Weights of a small GPT-style language model, trained from scratch on English Wikipedia: 2 heads of 128 (1 for keys and values).
Each number is 128 + 32 x the weight over its row's rms, rounded and kept within 0 to 255. Layers, rows and columns count from 0. The size above them is the row's rms in percent of the matrix's.

# layer 4 MLP down (transposed), 512x256, rms 0.0393, rows 116-124, columns 0-127
size [101  96  77  95  94  94  95 116 100]
[[113 160 104 135 113 131  76 122 117  57  75 154 152 120 168 177 156  96 187  70 106 127 104 128 138 167 126  18 153 139 131  70 156 137 121 118 124 167  23  98  78 106 109 130 131 125 130  46 126 149 118 114 172 103 158 169 137 122  78 141 108 148 181 159  91 214 113  96 149 156 101 139  96 139  65 101 173 134  97 134 169 137 121 133 101 154 133 175  87 110 115 115 126 106  43 116 154 117 120 151 118 166 111 137 150 120 163 145 163  89 136 102  91 129  72 124 168  81 112 237 156 121  87 166 149 151 135 169]
 [168 108 149 121 140 130  92 131 120 181  44 114 124 146  71  76 150  76  77  81  93 158 136 129 140  80  84  89 133 136 121 174 162 111 141 124 110 151 187 103  97 126 132 155  97 139 140 102  90 136 107 127  90  95 142 138 134  66 167  81 173 143 145 134 141 255 130 150  81  69 134 171 140 149 102 145  66 115 127  91 103 142 153 144 144 109 150 129 116 135  82 112 104 175 118 151 103  94 145 129 137 133 108 116 133 157 140 176 139 147 108 129 134  82  79 140 155 121 151 173 133 160 152 134 148 157 177 101]
 [156 156 149  82 138 122 117 150 164  71  74 180 150 115  86 125 126 148 182 125 145  94  89 159 159 188 137  99 149  84 170  74 115 115 139 101 141 139 142 140  44 107 171 164  62  71 119  88  95 165 112 169  96 149 144  91 159 187 149 109  82 150 157 117 110  74  51 145 154 115 129 130 161 126 144  97 107 143 148  44  93 103  96  93 144 126 181  85 137  99 164  70 133 100 150 148 146 104 152  37 133 139 116  98 136 129 136 128  72 101  64 114 140 134 129 151  96 138 144 105 106  86  98 106 121 134 139  64]
 [127 131  75 118 123 119 116 146 152 170  75 137  73 116 121 173 105 150  81 128 150 128  99 160 137 164  72 102 123 220 160 141 144 125 157 146 158 151 117 135 116 121 152 132 121 103 143 131 118 116 135 159 144 179 151 147  97 146 112 101 122 142 119 117 120 255 154 111 119  77 105 122  93 127 112 158 124 103 133 123 129 137 118  79 129 159 155 148 132 203 165 156 147 113 160  98 110 142 191 163 116 146 113 105 147 134 153 163 120 126 166 128 135 115 125 146 128 150  61 219  97 141 141 118 171 120  66 105]
 [163 116 137 145 103 149  18 153 157 124  23 159 164 127 155 151 121 169 103  84 160 111 125 112  98 144 154  87 170  86 148  80 159 110 141 158 103 175 142 104  96 140 112 152 185 126 107 113 143  74 118 102 127  66 137 159 143  96  45 158 140 128 117 168 129 243 168  87 144 159 103 118  62  86  98 126 109 146 126 168 145 113 114 152 144 131 162  95 138 193 101  54 216 138  90 119 144 164 173 154 133 136  66 179 162 124 161 136 115 145 144 141  53 133 110 145 156 164 124 162 109 141 140 129 134 119 155  97]
 [140 140 103  90 128 133 103 137 123 101  97 169 132 116 110 145  67 165 120 117 129 220 151 125  88  57 130 126 119 114 179 123 126  93  90 125  75 120 167 153  94 130 117 132 130 147 145 168 153 127 107 143  77 160 128 147 143 107 193  78 171 110 187 113 140 234 123 191 157  73 109 159 179 149  74 133 170 141 108 157 156  99 107 146 146 135 171 118 131 178 140 111  91 126 117 103 104 207 141  95  96 149 101 129 156 114 166  92  63 111 127 117  99 132  52 101 123 164 161 151 132 100 154 107 123 220 161 152]
 [204 148 104 157 149 129  99 122 121 144  67 108 131 160 128 127 122 152  58 103 160 133 107 110 110 123 114 119 139  71 110  88 155 145  92 136 106 155 114 133  77  87 147 169 186 116 125 148 150 152 171 156 181  89 131 171 147 108 118 148 114 106 120  80 119 255 179 141 152 115 139 120  91 131  92 187 185  81 146 146 156 103 127 113 136 158 190 140  92  71 144  94 160 127 139 119 186 120 107 156 103 162 104 137 117 115  86 180 124 166  84  93  96 143  92 121 132 141 104 204 171 132 147 127 123  90 165 140]
 [152 143 215 156 119  84  88 138 172 118 142 132 100 165 146  78 232 214 113 131 135 103 106 144  99 123 133 122 139 134 120 117 146 131 127 144 143 124 116 137  87 119 127  91 129 195 167 138 140 145 149 139 187 127 103  54 132 119 116 125 118 122 144 162 150 209 126 155 109  74 131 144 132 149 146 154 101 166 123 106 116 100 137 175 128 148 152 125 135  75  94 114 144  93 170 181 135 120 118 123 184  64 145 108 180 112 107 147 146 193 181  85  97 136  71 140 126 155 113 196 201 104  82 166 111 103 118  97]
 [158 110  74  88 133 160 119 124 124 125  76  84 134  82 172 136 124 164 122 113 141 156 115 172 119 119 107  98 126  95 131  89 198  96 119 113 147 171 160 134 103 137 162 126 103 125 163 102 139 118 137 180 109  69 169 178 100 211 137 130 143 102 144 140 146 234 140 191 149 121 110  97 147 183 115 149 132 105 127 120  91  79 127  83  81 108 180 137  92 162 155 112 147 139 182 137 137 169 131 139 208 102 146  94 151  71 135 121 131 176 119  92 161 126 128 151 123 148 146 169 123 168 143 195 109 136 198 169]]
# layer 4 MLP gate, 512x256, rms 0.0458, rows 117-124, columns 0-127
size [ 93  74  97 107  95 104 113 102]
[[155  78 163  86 101 140  90 127  68  61 158  93 160 178 145 131 130 163 124 131 123 164 170 121 156 110  81  76 189 147 132 164 103 110 104 175 147 111 176 111 100 140 108 142 179 139  99 119 131 103 111 140 101 115 181 113 112 129 154  79 108 172 106 114  99 104  65 172  95  67  78 146 153 122 119  81 121  98  92 135 139 114 131 178 150 112 142 218 132 121  77 129 100 128 108  74  95  93 123  94  81 119 112 136 119 142 185 157 207  77 124 146 122  95 102 166  64  91 109 130 107 141 116  95 152 193 147 124]
 [168 146 159 119 137 125 145 119 164  63 142 139 113 117 127 118  83 105 156 107 162 104 145 152 182 157 166 125 196 136 149 120 140 119 113 126 107  86 128 148 158  92 117  87 119 153  96 174 141 130 187 177 107 117 120 132 139 145 183 166  91 174  67 160 115 113 108 149 117 167 173 151  91 177 169  93  70 105 177  81 117 132 121 184 143  90 168 114 104  58 116 141  86 128 145 166 122 149 157 147  95 160 136 113 132 154  93 211 134 124  78 144 127 127 132 141 178 139 171 126 118 141 182 117 124 161  54 127]
 [ 91 127 169 122  90 155 113  80 146 216 141 112 115  90 149 121 132 119  74 102 135 138  70 140 128 152 176 107 175 137 172 121 127 165 120 143 157 141  95 108 120  96 140 103 126  79 126 173  97  95  94 163 108 148 146 133  80 135  96 153 112 166  90 157 138 111  87  74 138 120  97 122 140 112 159 154 154  60 157 130 141 145 196  69 117 139 141 157 127 134 164  74 142  96 141 166 113 167 169 128 159 142 136 143 180  91 144 102 129 155 103 164 129 102 115 152 142 161  84 151  90 184 153  44 172  81 120  80]
 [177 138 155 166 137 165  70 124 149 124 151 170 128 126 199 144 104 173  96 131 145 122 109 163 123 112 188 120 131 138 125  94 162 105 141 107 108 114 122 102  74  93 171 102 164 146 107 141 113 115 174 137  91 171 142 127  82  84  66 176  95 147 118 148 190 169  67 130 149 110 163 103  76  77 135 129 115 122 134 162  60 140  97 128 178  80  96  70 100 138 156 101 170  86 143 104  69 167 140 136 133 100  84 158 111 157 196 162  93  93 129 173  88  99 135 119 128 120  81 108 120 111 126 149 144 117 111 142]
 [141 134 147  87  95  97  81  77 105 175 209 106 161 124  90 115 123 109 118 108 185 155 127 153  41  98 135  31 151 106 159 203  94 115 104 157 111 113 169 167 140 163 125  92 122 180  95  97  92 156 169 133 125 107 151 145 119 116 140 150 210 145 147 144 116 141 182 149 162 138 114 141 141 146 176 110 158 164 105  79 178 166  70 184  71 156 177  58  65 161 120 157  98 143 164 150 120 139  81 134 160 111 139 166 171 163 138 122  61 110 118 195 117 155 108 130  80 166 104  95  94  99 123 131 158 124 146  84]
 [175 153 137 124 163 171 142 109  96 136 117  86 123 147 126 110 145 146 164 146 165 125  90 112 121 130 203 105 171  88 121 121 153 109 110 196  80 131 155 150 100 160 121 144 163 104 103 132 208  71 126 141 158 155 139 177 135 143  98 140 173  99 103  31 185 123 136 106 178 127 116 194 143 149  62 107 125  69  78 207 124 119 118  86 121  87 105 114 121 140 146  96 129 128 162  92 119 169 115 135 100 106 111 128 101 204 132 160 127 145 134 130  82 150 175 143  86 114 150  95 144 129 159  75 204 141 129 121]
 [160 139  46 119 156 104 149 126 193 112 164 119 105 110  68 135  93  96 117 138 102 135 109 128 139 135 132 186 107 143 161 110 146  83 118  91 118 109  57 103 150 131 133  90 139  96  94 115 106 111  68  94 103 136 156 137 149 135 156 103 109 140 120  67 100 106 128 150 117 175 101  97 172  83 135 179 111 137 129 138 194 140 126  87 118 168  90 142 100 119 117 118 170 125  77 125 138 163 158  94 128 132 155 140  80  90  98 108 127  83  99 100  98 134 162 156 182  59 111 103  84 160 120 100 106 135 153 139]
 [120 109  97 101 159 113  88  98 158 153 138 117 108 103 140 121 118 123 147 106 135 152 186 133 106 130 161  57 176 142  92 149 105 171 135 186  89 109 131 123 140 109  61 171  73  72 105 200  79  93 101  96 125 105  93 151 160 106 156 118  89 120 135 157 115 119 162  99  67 167 163 158 140 102  79 132 133 166  93 138 186 128 108 145 145  69 150 108 139  66 133 139 189 107 155 107  86 119 149 102 123  86 135 139 186 168 105 125 114  49  80 152 146 115 172 132 155 151 184 165 124 110 160  90 115 144 190 118]]
# layer 4 MLP up, 512x256, rms 0.0454, rows 117-124, columns 0-127
size [ 96  78  95  97  99 100 114 101]
[[109 125 214 203 139 155 134 195 194 130 153 148 114 116 107 119 122 124 102  69  94 143 142 124 164 114  73 159 109 133 105 120 143 132 111 116 170  70 169 141 131  89 117 133 134 127  42  98  97 138 188 142 125 137  67  72 170 166 168 126  66  83  83 118 171 148  94 210 132  88  91 110 112  65 158 115 109  98 189  55  90 135 129 105  97 123  72 125 102 160 136 117 175  97 112 124 125 159 161 134 124 172 137 104 133 142 159  88 153 118 158 123 140 146 155 112 103 148 115  90 106 148  93 174  56 152 118 147]
 [ 74 167 104  95 143 141  97 153 165 125 114 142  98 168 104  89 124 139 139 162 155 117 202 170 113 114  69 116 162 140 142 130  61  84 178 114 119  92 169 147  91 125 132 193 106 214  87  86 107 172 124  49  98 150 138 146 145 180 188 122 163 145 112 148  86 166 123 136 144 164 126 131 136 123 183 152  95 145 145 107 170 123  98 158 190 115 131  68 149 133  90  67 186 117 122 132 169 153  87 148 106 131 136 181 126 132 158 110 144 102  86  78 104 113 142 120 149 159 158 139 137  94  69  86 153 137  74 153]
 [115 167 115  93 135 100  95 107 140 165 105 112 119 128 165 104 110 123 123 145 164 142 113 172 180 137 134  90 170 200 174 137  98 113 154 152 142 159  75 136 112 131 171 138  85  81 124 166 121 119 100 181 136 128 146 135  46 192  96 136 109 178 106 128 150 137 126 144 126  74 132  81 164  85 105 172 144  71 112 133  97 147 168  95  95 191 142 155 130 148 186  87 144 100 150 155 113 155 147 135 192  85  95 113 170 165 114 110 118 135 116 177 166  94 114 158 152 127  95 199 110 130 124 137 130 114  96  54]
 [121 141 125 140 132 123  57 153 134  73  71 153 150 155 128 161 111 125 112 149 123  92 117 141 101 159 151 105 135 150 129  87 108  41 128 104  99  79 153 150  98 174 169 102 158 217  62 113  95  81  61 124 140 126 135 144 127 104  53 148 124 124 112 173 129 160 121 139 136 125  63  93  87  96 125 121 118 102  78 154  96 103 149 201 144 117 145  69 100 175 129 132 173 160 138 139 124 170 135 122 115 137  24 217 123 154 199 144  50 170 155 124  81 117  97 168  92 166 144 132 127 151 129 147 137 102 135  72]
 [108 162 141 106  93 151 126 115 148 167 171 171 132 137  88 119 138 116 152  51 157 144 105 119  86 159 121 128 142 117  96 155 138 168 105 115 108  91 161 131 129 100 174 115 193  68 159 123 127 173 228 129  93  92  90 139  76 113  71  99 103  60 137 121  76 132 147 118 158 184 206 109 115  91 154 162 147 106 181  79 120 145  83 107  75 133 174 101 122 112 133  94 114  91 150 176 135 149 134 134 142 127 127 130 149 150  75 155 147 218 119 167  85 138 131 129 123 163  86 132 103  97 150 167 127 176 130 134]
 [178 140 105 110 112 173 150  81 129 164 126  64 122 146  81 144 134 124 126  89 145 144 105  88 120 128 156 151 171 122 145 135 154 102 146 214 213 111 143 139  91 129 107 168 206  85  84 160 140 121 124 189 161 175 108 195 149 130  43 144 167 140 122  74 180 100 155 109 144 127 136 139 113 147  91  89  91 114 105 192 114  95  71 113  96  81  96 113 144 103 113  89 125 131 177  57 166 165 147  74  71 135 151 159 115 177 107 142  70 166 110 155  95 138 126 145 106 121 121 115 146 133 165  85 172 140 121 114]
 [169 131  80 162  92 143 104 113 170 142 121  88  91 173 132 195 190 130 112 173 130  74  74 125 150 110 152 164 123  70 156 123 174 120 129  65  69 125  96 175  97  50 167 145 126 120 219 131 133 150 202 132 146 115 115 115 126  82 115 159 159 165 168 101 135  98  85 112  99 121 188  93 128 186 122 205 153 140 191 148 128  95 131 137 155 128 132 136 164  94 117 126 170  98 160 121 160  86 113 213 158 105 140 123  84 107  99 166 133  77  72 165 179 131 154 147 146  88  85  48 116 152 130 182  75 107 139  97]
 [137 129 153  75 148 106 135 120  90 141 181 120  92 111 150 159 225 173 133 126 205 111 106 115 118 164 146 142 160  89 115 131 114 115  92  83  99 123 154 129 124 123 102 109 124  94 137 166 135 109 181  90 154 117 131 130 157  68 114 114 116 166 146 140 145 141 112  86 166 177 219  99 130 180 153 114 172 125 169 162 181 137  86 173 153 122 199  79 158  77 123 166 152 180 115 117 164 107 149 144 124  76 202 127 176 151 104 100 177 101 108 132 142 131 164 113 151 153  92  88 159  77 108 171 123 134 130 105]]